python train.py --num_hidden_layers=13 --num_key_value_heads=2 --hidden_act="squared_relu" --norm="rmsnorm" --rope_fraction=1.0 --init_std_down=0.0 --lr_head=0.0068 --schedule="wsd" --train_tokens=808200000 --max_steps=6167 --dataset="wikipedia_en"
Each number is 200 + 20 x the weight over the matrix's rms, rounded and kept within 0 to 999. Layers, rows and columns count from 0.

# layer 9 MLP down (transposed), 2048x512, rms 0.0278, rows 278-332, columns 256-319
193,217,221,196,210,187,172,208,183,181,222,212,172,195,193,199,179,227,217,197,209,210,197,204,208,192,205,203,203,208,198,189,192,214,255,228,203,191,219,197,199,182,190,231,207,210,226,190,187,211,170,186,181,184,189,216,217,229,190,222,212,210,213,182
211,191,198,197,197,190,219,190,218,201,205,189,179,207,188,193,188,178,215,199,197,218,213,188,214,213,207,185,199,229,230,205,181,218,207,222,204,201,199,190,213,175,234,217,191,219,183,234,183,221,186,178,187,217,216,185,199,203,222,183,199,181,203,204
197,213,179,162,201,194,175,192,167,214,172,174,198,202,203,183,196,190,190,222,202,230,211,201,192,202,203,186,213,234,174,228,176,226,188,186,224,194,198,167,218,162,197,204,220,206,204,208,176,213,218,231,196,179,242,194,229,188,239,194,221,223,185,210
216,203,227,189,174,188,208,209,217,222,184,179,197,221,218,232,205,216,196,219,213,193,204,241,186,177,212,202,186,209,205,206,190,213,207,208,198,214,224,182,201,184,211,160,199,252,188,174,204,226,205,196,213,207,214,239,212,226,187,200,172,214,164,175
212,214,245,221,193,207,186,158,182,166,219,201,161,219,198,202,218,231,234,187,224,222,216,161,208,228,167,210,219,218,206,213,210,204,186,188,188,178,211,232,173,222,196,184,199,211,217,229,183,223,180,214,205,186,211,187,196,229,192,235,185,204,199,192
217,187,222,176,201,227,235,166,212,252,159,167,207,214,243,199,199,202,194,218,240,199,192,184,193,219,142,199,209,222,185,160,210,217,203,179,200,220,168,194,234,226,182,215,197,227,266,189,178,194,185,198,178,222,180,215,202,188,218,183,162,199,203,224
205,195,179,206,214,201,219,191,196,194,212,195,194,190,203,203,199,215,203,222,208,239,181,192,181,171,207,188,216,172,207,183,175,203,202,197,190,220,193,244,226,174,208,194,181,179,208,239,201,203,192,192,211,235,216,229,183,168,192,188,186,193,186,198
226,199,217,182,182,175,233,191,201,158,178,198,217,208,199,206,177,202,197,189,199,198,220,197,216,226,180,236,190,202,196,209,218,217,225,196,225,161,196,187,178,200,210,167,240,208,180,233,190,216,196,204,207,206,210,208,207,249,198,209,215,200,223,208
208,179,222,210,221,202,200,172,186,205,183,177,201,224,215,218,224,213,225,218,163,190,202,226,227,200,177,202,190,187,200,203,239,232,188,199,200,229,206,195,187,180,198,220,171,221,223,210,220,203,205,221,193,227,202,186,201,170,206,192,198,205,175,163
207,189,217,223,205,213,184,226,213,216,172,246,245,220,205,198,150,214,227,187,200,201,202,214,212,213,258,194,238,220,168,218,195,156,232,224,172,191,222,184,183,188,201,193,177,220,234,202,221,181,215,208,217,221,199,176,221,191,208,198,166,205,215,191
170,224,218,201,190,205,189,205,204,168,203,184,164,201,191,192,194,215,183,175,171,217,205,177,214,170,220,176,187,200,199,221,182,200,187,178,193,214,206,214,193,214,213,214,223,209,194,239,182,198,209,210,199,206,208,191,222,201,184,220,222,174,184,172
175,213,186,166,197,250,204,181,189,203,187,207,205,211,196,192,170,192,186,223,197,201,195,197,196,194,164,160,198,133,174,236,187,188,156,177,201,193,192,170,189,190,195,202,218,220,189,203,232,233,219,214,225,195,174,224,185,204,231,178,197,208,212,214
157,194,210,174,177,201,185,222,229,190,192,174,155,209,226,182,170,201,175,220,211,185,188,202,199,233,190,212,223,246,227,199,182,200,173,198,206,192,192,215,184,243,187,193,227,189,175,200,239,206,217,182,248,214,190,200,195,195,191,206,189,188,217,230
226,193,193,207,195,222,220,216,156,230,188,189,211,178,217,185,191,209,187,223,218,228,200,190,205,177,200,212,215,197,161,163,218,184,190,192,194,192,198,178,178,194,178,236,174,181,188,189,201,220,180,230,209,201,207,195,199,219,192,179,239,213,202,229
213,197,199,199,197,188,199,201,188,221,212,206,194,201,194,228,232,185,198,251,204,204,224,202,196,227,210,196,214,216,239,199,200,190,193,194,168,218,213,182,186,253,217,183,219,173,206,188,226,216,197,217,191,207,216,205,219,194,197,200,206,217,188,174
204,184,198,198,237,201,199,210,230,229,193,203,169,165,164,179,198,190,198,195,220,234,216,240,212,194,159,216,198,214,214,224,209,226,195,240,208,231,199,196,200,232,230,207,180,177,170,214,218,213,188,207,185,195,210,208,228,189,224,197,222,183,215,208
188,187,186,194,214,188,208,194,192,216,209,228,221,181,191,207,163,207,181,216,209,228,208,205,211,200,213,177,189,183,202,222,200,159,191,193,213,211,184,205,195,188,245,188,199,193,207,176,206,217,209,181,229,179,185,183,147,198,181,195,194,185,218,196
190,243,205,209,176,211,220,194,218,167,213,180,227,234,207,179,190,193,166,177,185,190,164,205,192,168,154,195,203,187,215,173,184,172,206,207,224,202,172,196,197,198,193,222,219,196,172,195,231,214,196,199,186,182,149,185,213,218,211,206,191,182,205,227
176,187,191,236,223,166,237,217,185,181,192,204,194,183,224,215,193,181,193,233,205,205,202,211,196,188,218,178,180,191,141,201,198,188,239,210,190,177,207,242,246,201,170,207,195,198,217,207,196,137,173,208,203,181,237,207,177,187,185,218,183,228,207,177
203,212,169,174,183,206,198,214,219,195,181,179,186,200,203,210,176,185,208,236,197,202,219,211,222,195,208,214,206,207,194,209,194,213,151,179,222,180,218,208,209,211,210,194,195,212,200,191,231,207,202,236,238,203,191,180,184,196,206,210,174,192,170,210
210,213,183,194,197,230,176,185,186,206,173,196,211,215,185,204,199,168,201,172,194,169,220,212,214,197,206,184,217,207,182,188,234,213,211,195,173,192,201,233,197,210,206,187,208,214,227,197,194,211,200,180,201,210,181,222,226,226,213,183,196,211,219,214
198,210,168,218,202,194,213,192,208,205,204,201,199,189,194,197,184,236,219,165,183,192,196,189,190,166,220,192,226,183,212,206,172,189,195,211,175,189,206,182,228,205,191,200,226,208,187,199,201,172,196,209,226,164,232,189,185,197,195,274,185,225,189,242
212,226,202,221,214,192,237,205,175,194,212,211,195,212,199,200,196,194,216,215,196,178,178,246,189,209,172,206,174,221,187,203,205,207,212,193,180,194,223,187,197,198,190,258,182,212,198,217,194,191,207,198,203,195,192,217,191,189,201,184,215,219,168,214
195,169,212,192,194,198,226,165,209,188,189,226,205,201,178,187,167,205,194,176,189,183,211,215,230,209,214,226,213,204,204,182,192,181,203,207,232,202,177,217,157,205,210,185,192,255,198,207,191,206,205,205,193,189,212,190,208,203,185,194,211,177,214,225
184,185,225,206,210,201,185,201,206,228,213,204,197,227,178,194,195,170,204,211,198,187,181,233,172,161,189,163,178,205,173,210,181,218,176,191,229,155,187,201,219,162,225,193,180,213,218,219,227,226,193,245,245,203,223,206,199,224,217,205,183,154,176,217
202,187,174,168,220,222,187,216,188,201,206,182,228,223,199,201,205,216,186,187,205,215,209,177,195,193,210,211,181,236,228,236,201,189,211,202,231,215,180,221,190,199,182,192,197,213,175,203,185,224,198,224,183,187,213,201,214,195,210,197,205,181,194,229
147,202,196,211,192,216,229,212,225,214,174,171,199,200,187,239,208,213,183,234,210,181,183,153,205,161,181,228,223,188,239,196,189,180,185,223,168,199,218,200,196,172,202,207,244,214,215,206,174,222,205,220,229,210,197,230,220,216,216,177,206,210,198,221
177,185,181,203,192,197,211,197,188,169,186,207,186,181,172,236,167,219,172,172,214,165,198,198,189,203,249,193,186,214,226,178,179,224,225,196,211,252,187,180,169,204,170,220,219,209,226,179,202,179,203,223,213,201,198,204,169,180,209,264,188,215,226,152
193,183,209,240,219,215,217,230,205,168,209,187,163,199,214,202,221,247,203,173,202,138,227,207,201,183,163,211,207,170,178,194,197,166,179,178,223,203,181,183,212,174,184,204,200,213,206,182,255,193,185,219,183,207,192,225,183,178,204,198,197,218,222,226
216,210,183,178,170,215,178,203,214,155,195,220,204,215,172,226,196,225,176,191,206,185,191,225,213,226,198,172,212,174,187,177,235,192,214,214,210,187,199,220,200,219,192,169,207,158,210,174,222,192,210,177,219,229,210,222,201,173,201,214,175,205,196,211
197,199,148,248,214,217,203,201,167,200,173,192,173,233,193,219,194,173,198,228,188,234,225,207,222,205,147,172,200,204,203,195,204,199,227,208,219,227,200,184,216,192,217,184,214,179,189,229,165,200,166,189,195,202,207,179,209,170,182,247,238,195,159,233
211,191,196,237,198,189,183,200,190,205,199,193,213,205,219,197,169,185,188,198,215,158,206,199,177,179,186,193,188,212,231,177,177,228,183,165,222,157,213,228,213,178,196,215,183,181,186,197,238,205,168,214,207,191,166,158,218,184,202,214,186,229,211,168
202,212,188,189,181,201,214,190,211,216,202,212,202,232,228,229,190,214,207,187,213,186,157,216,197,185,152,203,148,179,168,186,182,207,184,223,172,200,206,187,214,184,178,172,230,225,203,214,216,179,200,186,229,202,185,192,194,179,202,185,186,158,190,185
193,166,197,211,195,199,208,211,192,250,233,204,192,182,177,222,200,198,163,195,215,193,218,198,207,176,213,214,192,210,172,180,201,200,179,203,209,225,194,199,207,161,173,204,196,232,200,193,233,215,195,196,212,197,234,189,192,209,180,185,212,234,221,195
202,211,185,183,222,229,204,212,241,220,213,211,188,200,208,190,184,211,207,191,190,195,224,202,178,196,209,184,243,203,204,185,194,186,180,186,195,175,220,215,192,201,173,231,210,210,224,200,181,208,189,207,175,194,170,198,160,208,231,188,256,158,205,204
183,209,232,225,237,236,205,179,194,206,195,238,229,208,192,229,176,226,190,193,206,175,177,228,194,210,172,211,207,192,202,195,188,210,202,208,178,224,202,201,178,167,165,226,202,220,225,184,214,185,219,183,200,210,203,172,201,179,218,205,222,240,191,182
218,242,194,202,204,217,217,179,213,194,221,204,200,179,164,176,216,196,216,213,170,203,208,160,221,226,214,193,215,193,199,208,197,199,191,217,200,204,196,201,193,183,215,198,187,205,201,164,221,194,230,221,238,237,202,172,198,168,189,169,211,192,209,183
188,158,167,195,214,175,215,188,203,207,201,242,204,206,217,208,207,185,216,233,182,204,172,192,190,192,223,177,202,209,193,185,194,153,194,186,197,194,170,218,197,175,216,183,182,213,183,193,213,214,213,230,234,174,233,175,196,228,197,180,191,185,171,209
174,158,213,207,212,226,155,177,171,172,241,195,155,194,198,205,192,220,197,193,139,224,185,209,206,208,201,190,193,183,212,191,165,178,223,178,188,206,197,197,176,211,273,187,183,159,185,179,173,206,194,191,178,219,197,212,209,211,186,209,202,211,229,212
182,226,203,223,243,218,186,169,206,189,211,226,225,221,212,203,177,247,233,200,208,193,206,232,219,209,201,181,206,200,207,201,183,171,199,193,245,175,188,252,216,177,203,241,181,173,223,177,211,207,214,188,169,197,164,216,183,209,192,181,207,206,195,173
208,153,196,171,218,209,236,187,187,209,183,211,185,166,171,214,168,209,228,183,221,203,200,201,180,210,168,215,204,187,227,216,173,203,191,184,170,190,199,208,187,191,160,207,147,201,230,219,221,200,204,226,214,179,175,185,244,213,204,161,205,167,198,217
216,188,201,216,226,204,201,230,198,185,225,200,195,207,198,237,206,193,174,197,211,195,213,216,220,215,247,212,193,195,246,199,199,231,160,212,199,199,211,197,219,219,212,185,219,189,230,200,169,216,205,218,195,210,214,196,181,187,178,194,194,200,204,208
240,229,222,180,170,198,188,210,186,201,226,181,171,188,223,235,173,207,227,210,218,201,218,197,214,225,202,210,214,207,151,217,220,190,178,201,212,201,177,198,236,171,215,231,211,198,198,174,205,208,210,170,189,191,193,219,216,215,171,204,204,195,203,154
203,189,141,206,175,178,191,231,193,212,178,228,182,176,197,181,223,189,217,192,216,204,226,204,232,219,199,211,192,188,175,183,183,209,223,200,197,200,245,193,205,216,204,229,160,154,211,220,199,173,214,202,197,242,159,197,208,195,179,162,215,190,232,220
206,210,161,214,218,206,189,188,214,179,211,204,210,235,197,245,200,197,205,226,179,181,199,168,195,164,207,167,162,190,204,183,215,190,210,198,156,193,183,229,208,185,203,200,182,222,202,219,264,168,213,201,208,198,211,202,224,185,196,189,195,215,222,182
212,209,202,224,191,186,205,209,204,211,193,165,215,230,177,201,207,210,178,238,184,171,225,217,223,203,186,197,218,199,211,196,202,199,187,158,224,194,195,236,206,221,202,215,210,224,188,177,166,231,175,193,179,216,182,235,175,195,178,206,207,205,224,190
208,186,216,179,225,215,171,197,191,199,222,198,187,193,199,214,228,227,235,202,193,215,221,193,187,189,215,173,168,198,191,192,165,233,224,156,184,228,219,203,169,197,204,177,181,155,210,209,230,211,181,228,187,201,164,174,245,177,174,209,202,201,158,165
227,210,203,146,185,168,201,196,191,185,177,187,181,212,210,184,198,248,207,242,211,164,226,259,198,188,163,196,228,214,191,196,201,185,202,215,169,189,197,211,203,217,223,194,188,205,191,206,194,192,195,216,181,224,169,217,209,161,187,191,204,195,205,203
206,189,210,207,213,191,157,195,159,211,151,165,223,218,193,169,185,212,191,211,195,231,190,195,195,196,193,205,182,227,223,201,232,240,218,185,230,207,217,184,178,164,190,200,200,212,191,195,240,215,208,198,197,218,232,217,178,237,226,233,232,176,181,201
201,188,210,187,195,208,203,189,200,168,196,194,172,178,227,219,211,207,203,216,203,177,200,180,188,160,201,207,212,203,176,238,209,218,251,215,193,216,198,167,194,208,209,179,202,156,200,188,192,190,196,221,192,206,203,213,215,181,199,195,204,190,220,156
198,217,194,170,225,177,174,165,206,210,213,206,238,212,169,212,173,189,204,182,192,215,185,219,198,191,212,196,183,223,217,224,221,162,212,218,207,219,167,232,196,198,184,217,202,182,146,217,149,207,191,192,190,227,238,217,195,200,180,214,162,201,182,159
168,206,180,180,223,160,176,185,193,193,170,229,172,217,217,215,132,218,217,177,199,181,221,199,193,207,172,235,215,194,246,146,170,180,229,206,175,189,209,179,199,162,218,221,189,213,194,169,187,208,211,193,183,211,136,197,169,205,209,206,205,222,173,185
196,203,200,199,191,224,182,188,183,235,147,181,223,204,210,226,195,191,194,210,210,182,235,191,227,197,204,186,189,206,215,208,172,211,199,197,235,212,206,217,169,186,198,186,226,236,181,205,175,186,193,213,198,209,150,207,169,214,197,231,204,218,216,186
211,180,202,209,208,221,189,223,172,207,199,214,240,218,187,213,185,182,184,186,196,191,195,201,232,200,204,154,235,202,191,205,173,222,172,201,181,162,187,215,205,219,189,209,189,208,224,210,216,178,162,209,174,186,190,175,200,203,191,170,205,226,202,214
184,176,156,187,178,223,185,235,177,193,175,180,223,183,178,213,217,229,186,204,195,221,235,181,210,194,219,219,211,208,179,201,205,172,179,184,206,189,185,196,203,175,199,207,207,206,213,188,167,179,189,230,189,218,177,211,211,175,189,226,214,272,196,175
# layer 9 MLP up, 2048x512, rms 0.0303, rows 279-332, columns 256-319
215,198,223,210,202,256,255,238,206,193,202,215,183,224,192,214,179,188,211,188,179,214,192,214,234,198,209,233,216,215,186,189,200,185,165,180,210,197,204,204,232,184,208,173,247,200,199,190,215,196,196,236,188,249,209,199,218,233,228,167,225,216,257,183
187,197,199,220,199,227,221,215,197,210,176,212,187,192,194,198,182,212,201,194,197,231,202,198,233,203,216,205,199,207,180,180,213,170,202,200,219,155,242,187,214,184,190,221,203,170,217,196,223,176,182,186,198,211,212,220,166,204,224,211,181,220,241,185
150,191,189,218,211,219,175,201,204,195,191,202,180,192,211,212,203,215,172,189,231,194,198,186,207,224,200,194,162,204,210,163,171,186,220,207,211,190,179,172,170,221,198,217,183,188,202,193,168,218,217,195,192,213,182,194,206,185,175,220,211,216,176,176
176,205,229,203,250,195,238,193,190,200,212,186,203,243,204,226,183,201,213,187,197,197,198,217,175,194,202,169,149,202,209,190,157,187,191,196,195,208,219,227,196,202,189,200,190,207,197,191,231,228,186,200,186,229,220,182,173,187,202,181,182,204,189,233
218,190,228,195,217,187,207,198,213,243,219,193,187,203,210,202,199,191,160,215,194,214,189,176,212,219,219,226,176,230,162,181,196,166,206,189,179,216,212,196,220,200,196,192,200,225,190,212,189,242,191,178,199,220,193,173,212,220,184,176,202,165,209,223
168,212,202,185,214,201,202,202,193,182,225,186,200,172,238,199,170,207,214,188,169,212,192,185,185,189,209,191,211,231,216,190,210,212,182,213,204,198,196,200,214,218,190,178,194,204,201,179,200,183,176,182,236,212,206,173,213,203,162,204,227,187,180,218
182,183,210,198,209,214,172,218,189,215,206,194,198,205,191,216,196,194,230,192,221,210,181,190,219,193,210,209,200,224,193,230,194,212,170,197,179,216,213,200,172,198,219,211,178,190,199,216,218,182,224,159,174,210,209,158,175,195,201,211,229,204,208,203
198,147,231,183,211,242,206,174,196,216,191,189,240,188,187,182,199,214,223,206,188,191,220,197,197,216,206,230,234,217,186,165,178,208,215,191,244,213,209,221,198,187,174,200,217,244,209,163,217,209,181,209,193,222,226,179,181,199,218,189,200,222,196,192
226,250,181,191,202,219,206,183,165,245,202,227,182,178,186,199,196,186,194,191,182,217,210,208,214,216,199,210,247,212,185,203,202,208,225,181,231,209,189,200,162,223,195,233,165,176,172,209,195,233,192,215,215,208,201,172,196,200,205,188,226,191,205,189
196,187,201,218,208,206,167,202,204,217,233,198,204,179,214,224,192,180,204,213,223,194,196,205,229,188,219,226,210,193,199,197,198,182,166,231,208,207,199,209,194,187,175,191,215,222,236,177,206,186,171,213,213,195,212,209,222,204,196,222,229,173,194,217
183,182,199,208,165,210,196,189,236,227,216,206,213,188,200,202,177,213,206,197,170,217,186,186,191,201,222,251,201,240,211,181,189,176,218,179,184,188,175,225,198,219,215,207,192,224,195,209,191,208,220,189,200,210,194,162,194,195,180,193,202,220,188,212
201,176,191,183,210,179,175,207,194,229,202,209,219,159,213,208,178,208,228,201,187,224,209,198,226,195,202,230,219,220,208,207,170,210,190,139,210,155,207,252,178,176,220,168,160,184,189,224,226,172,211,223,215,223,212,156,276,237,183,192,192,203,197,198
236,211,195,177,156,197,179,236,212,234,223,173,236,222,188,210,229,210,175,169,196,188,174,223,236,188,206,185,201,218,186,220,199,174,246,198,186,231,198,211,172,164,209,171,202,242,161,193,229,211,202,197,157,169,224,203,206,216,162,196,205,209,195,207
182,200,199,170,161,203,209,198,195,160,215,191,180,187,170,202,221,161,189,190,214,228,191,166,184,179,195,215,199,227,179,210,202,182,213,184,204,202,179,223,131,212,196,220,185,186,187,170,193,208,197,212,203,197,209,201,235,222,181,209,220,171,221,207
203,182,190,196,192,179,221,160,220,177,231,188,184,206,176,220,196,195,182,191,177,237,181,209,206,183,190,182,213,230,168,196,201,222,178,224,201,208,197,215,195,214,213,224,192,205,193,183,222,184,199,198,220,235,210,177,192,209,194,193,222,179,195,169
187,197,236,188,172,183,183,219,220,174,240,215,198,209,213,191,166,191,213,172,215,230,181,179,212,212,249,214,195,190,173,182,223,212,223,222,174,212,200,224,194,218,207,199,191,219,219,180,206,170,203,187,208,197,217,223,199,206,210,209,165,193,195,177
182,214,236,189,209,188,189,231,193,192,203,191,198,213,157,227,182,170,205,188,196,191,180,197,210,210,191,198,180,211,203,202,211,208,217,201,203,173,214,234,169,183,192,192,192,212,180,181,209,178,184,198,205,203,233,199,235,212,224,213,190,179,226,218
205,174,226,198,225,226,200,198,207,229,224,216,216,163,181,202,231,205,182,192,204,221,201,189,182,228,266,189,247,224,165,179,208,223,185,204,231,180,183,198,256,168,200,166,235,217,228,232,211,202,184,193,188,204,236,154,194,224,212,222,224,165,216,198
205,185,195,183,222,210,223,182,184,197,209,186,182,214,179,182,217,221,183,173,177,228,202,227,191,203,206,189,197,209,211,192,197,174,177,179,215,210,203,207,197,229,206,205,183,217,214,211,202,181,211,185,206,195,213,194,196,198,214,196,238,205,187,231
188,189,216,160,208,192,212,192,249,187,201,214,224,172,180,193,202,199,195,198,202,174,200,178,173,156,269,195,246,210,182,191,203,154,186,168,185,187,201,206,170,206,217,167,184,223,170,194,196,188,182,174,235,215,224,212,201,194,220,187,207,183,197,210
202,201,224,222,200,213,224,227,228,188,207,228,221,198,152,198,172,193,178,155,214,227,183,171,181,208,247,213,228,193,197,186,173,169,154,191,191,176,197,189,208,189,177,192,178,179,239,225,193,197,187,211,196,181,220,208,199,227,178,207,213,209,208,234
184,155,169,212,206,189,216,200,175,214,231,189,219,206,191,197,169,193,203,219,209,179,201,225,234,220,209,193,179,189,173,173,172,224,208,203,214,208,186,192,180,214,169,182,213,229,199,208,198,197,173,202,193,204,234,186,207,199,166,190,199,159,215,173
226,177,221,188,185,201,207,180,258,226,202,189,185,197,214,243,203,200,203,201,196,204,210,187,187,208,213,208,194,195,185,220,217,207,174,204,188,224,167,180,218,181,204,149,197,206,220,202,206,211,184,199,193,240,192,216,196,206,207,210,227,219,220,188
187,186,210,192,190,217,183,196,190,223,165,226,176,166,199,215,224,193,192,194,161,178,199,192,210,178,193,205,177,162,206,200,216,190,219,177,200,173,175,216,192,175,195,215,218,195,215,232,194,211,195,178,231,183,248,192,217,215,223,183,225,183,199,228
223,225,203,185,220,194,226,182,193,217,224,222,186,220,209,190,200,193,215,220,168,243,205,217,193,199,213,197,176,213,203,189,200,197,209,205,190,196,191,200,226,181,176,190,178,182,177,212,235,164,184,217,232,192,199,204,223,197,214,182,189,208,190,220
169,199,186,193,171,201,226,220,194,178,220,250,230,226,196,223,208,205,181,181,233,194,172,201,224,175,195,172,221,214,232,172,198,183,222,178,237,194,203,194,188,170,158,154,213,215,216,214,223,217,209,175,186,227,210,199,213,207,183,172,229,228,186,192
211,194,240,165,158,199,222,212,229,188,235,179,232,186,209,177,194,207,147,192,176,191,188,236,209,177,191,234,240,203,226,185,165,244,186,203,215,225,213,179,192,155,227,152,225,239,209,164,233,195,213,226,183,190,205,189,232,209,203,181,162,159,217,196
187,230,217,220,204,221,214,208,213,200,209,193,175,241,202,201,206,177,212,193,212,216,188,203,172,195,207,190,214,183,180,212,198,238,171,176,181,221,172,198,170,181,179,196,228,189,217,174,180,173,178,176,210,200,251,219,218,178,214,202,188,138,222,214
214,154,192,183,207,192,198,198,210,198,211,199,212,204,209,204,192,195,191,170,157,207,198,183,207,185,191,222,172,218,214,211,187,238,223,176,184,176,199,200,186,198,210,166,208,211,197,206,179,193,150,242,185,196,223,188,176,196,192,155,238,178,204,227
224,158,196,166,205,204,212,188,205,204,204,197,194,209,188,231,181,171,180,171,205,208,203,237,196,169,223,190,180,199,167,197,207,218,207,207,217,198,184,207,183,195,198,181,232,231,180,214,197,175,190,197,197,199,203,196,200,171,188,181,178,180,194,241
185,233,180,177,188,205,179,199,218,220,208,213,179,213,219,176,180,210,194,159,193,200,192,195,228,192,211,202,217,187,218,236,184,188,206,189,211,204,218,218,196,232,220,207,248,199,206,219,196,201,199,187,209,217,208,236,210,218,203,168,180,203,212,199
210,165,228,184,217,206,212,195,221,225,215,210,223,182,196,203,189,197,207,187,182,175,216,196,199,207,224,191,243,226,167,178,214,195,192,186,231,194,159,196,219,189,167,196,199,207,206,189,197,211,182,162,183,169,187,223,176,220,212,198,242,204,165,220
232,183,188,196,196,189,200,180,234,223,215,176,210,183,190,232,193,210,184,195,196,218,171,188,240,173,224,189,216,191,195,216,181,239,225,209,175,192,181,211,221,160,191,197,187,170,182,220,218,200,205,224,225,185,220,184,231,210,203,176,212,216,200,186
193,200,178,197,182,219,180,192,218,197,218,180,201,185,142,221,203,172,165,205,192,200,188,196,184,224,215,229,202,206,192,187,203,208,217,189,205,232,198,207,210,204,154,195,227,214,221,219,204,209,207,194,172,231,195,197,191,202,146,212,217,183,198,217
204,204,180,183,195,186,197,196,228,207,225,170,199,211,179,179,215,140,184,183,219,245,195,197,222,190,224,203,206,253,184,187,207,188,186,184,178,215,198,236,217,182,194,176,224,204,223,213,202,187,192,246,164,211,198,188,200,183,161,201,202,191,218,190
226,187,184,221,181,157,186,168,205,221,200,220,200,166,219,215,207,214,224,194,161,206,203,188,221,199,206,225,205,176,201,170,209,154,177,187,203,228,199,197,199,185,202,212,195,192,174,201,188,189,203,197,195,204,212,167,200,199,189,163,222,219,202,185
216,188,233,168,204,229,223,207,202,249,213,191,187,180,221,201,202,172,187,217,198,169,191,207,224,176,198,159,213,194,186,219,233,188,179,208,238,240,219,235,197,220,198,214,221,203,214,187,210,204,196,207,221,200,220,184,219,124,219,205,200,138,200,227
194,170,201,203,227,203,238,222,214,186,217,216,198,200,191,183,200,164,207,192,171,249,156,196,169,195,215,189,187,193,183,199,208,212,170,173,183,210,184,214,212,201,180,189,226,205,230,202,219,211,195,205,203,195,190,200,198,199,192,200,210,195,169,217
175,204,204,199,222,233,185,202,173,196,173,229,194,176,174,164,199,243,221,209,197,234,181,224,205,189,190,199,213,168,184,214,194,221,208,181,215,183,188,196,193,185,198,216,175,202,218,197,216,224,198,223,226,242,208,176,197,199,235,198,248,209,226,183
153,221,212,202,164,189,211,168,206,168,218,205,237,219,206,204,208,208,185,200,201,176,163,185,195,231,210,172,178,171,217,197,187,213,223,189,262,186,199,232,209,202,177,162,216,186,207,233,179,182,231,164,180,228,229,209,194,206,213,212,192,178,173,248
187,179,176,185,222,175,165,232,207,201,225,213,244,211,208,202,193,163,162,182,157,270,192,217,204,178,234,230,258,192,214,170,213,157,145,191,211,201,198,218,179,191,216,221,183,212,231,190,195,210,200,203,219,191,203,212,192,193,209,216,186,239,205,178
179,217,213,194,211,216,196,227,197,177,217,205,217,204,203,205,226,200,234,181,191,238,231,231,183,175,197,261,187,249,201,203,144,223,186,185,199,169,252,211,193,200,194,176,191,189,234,203,183,171,157,183,221,200,173,195,229,206,196,196,204,187,213,226
206,196,205,178,193,182,216,193,203,184,217,228,211,219,217,157,200,187,188,189,202,211,182,155,195,193,204,179,216,185,187,175,195,204,183,192,198,217,225,187,179,213,213,214,201,199,196,210,191,155,195,215,222,223,199,225,178,221,202,165,218,185,227,227
191,188,217,199,218,232,198,238,191,206,224,184,203,246,162,188,186,189,234,190,232,240,184,200,160,190,208,200,213,216,189,171,222,209,178,207,162,181,194,205,180,201,217,189,194,212,226,230,255,195,169,216,205,189,191,204,203,202,247,197,204,188,247,216
221,217,218,201,226,190,206,209,194,177,201,232,173,172,193,184,204,209,194,190,192,189,201,203,185,184,214,215,218,221,203,204,222,183,184,177,171,192,234,206,219,171,191,193,206,197,170,211,195,235,194,200,221,254,201,169,229,196,195,217,203,190,226,202
249,201,218,177,195,200,216,219,239,191,198,194,199,184,216,194,181,199,182,188,186,211,213,172,228,204,175,180,217,179,197,228,203,197,174,193,202,176,189,182,238,198,195,173,190,198,174,211,204,195,209,212,200,225,187,206,189,190,217,175,184,169,178,206
207,211,246,187,217,220,192,192,200,179,193,184,206,196,216,167,197,227,170,190,198,222,176,208,237,181,187,201,211,233,178,190,205,198,242,204,193,192,205,237,210,182,242,175,197,209,188,181,194,206,158,207,174,188,236,187,209,183,192,184,194,194,201,204
208,227,209,204,180,221,155,245,181,250,230,178,172,198,158,159,174,212,197,195,180,191,206,217,202,173,248,241,216,214,218,178,157,191,243,212,200,199,199,185,202,168,234,197,192,206,198,209,213,231,203,209,191,194,237,208,201,187,215,207,212,174,213,250
195,182,211,180,199,195,243,217,195,190,211,223,203,177,210,169,181,206,141,182,212,186,192,177,196,222,188,192,156,223,205,198,197,221,206,166,207,207,206,170,190,203,192,187,195,192,184,201,213,210,225,188,233,177,194,231,192,207,191,182,211,170,206,211
207,213,213,205,194,181,186,177,190,212,214,235,175,208,228,174,201,188,195,199,206,225,223,214,172,219,208,204,203,196,210,185,169,159,192,198,216,224,182,201,174,175,212,200,171,204,182,180,203,196,198,193,219,199,223,185,209,184,208,199,201,203,178,213
179,174,220,203,225,201,193,184,216,188,215,196,219,227,205,215,201,192,194,195,200,229,197,167,202,191,210,215,195,201,221,158,204,194,209,205,188,191,162,216,191,182,167,178,201,206,188,181,208,180,197,233,208,204,224,184,224,193,220,183,226,200,196,191
192,191,205,213,189,170,223,187,203,196,190,201,174,184,215,201,199,210,172,194,201,215,226,208,190,198,206,233,177,187,203,167,173,181,192,238,194,199,200,191,185,210,207,199,189,221,185,171,188,194,205,193,207,204,193,189,188,191,208,192,225,188,222,180
210,212,199,194,220,195,210,198,200,191,208,249,225,207,174,225,186,167,216,211,183,204,201,207,196,218,259,188,186,201,194,182,191,189,192,205,210,244,171,214,239,180,168,170,219,196,210,204,204,192,158,236,190,200,209,162,212,173,173,168,224,194,203,225
211,194,211,198,209,211,212,197,201,223,190,183,205,194,184,207,181,203,206,155,172,220,211,206,201,201,228,206,156,182,178,212,152,242,231,183,248,205,201,197,202,197,177,180,229,206,201,223,196,184,182,218,144,217,206,182,191,168,240,189,207,192,228,193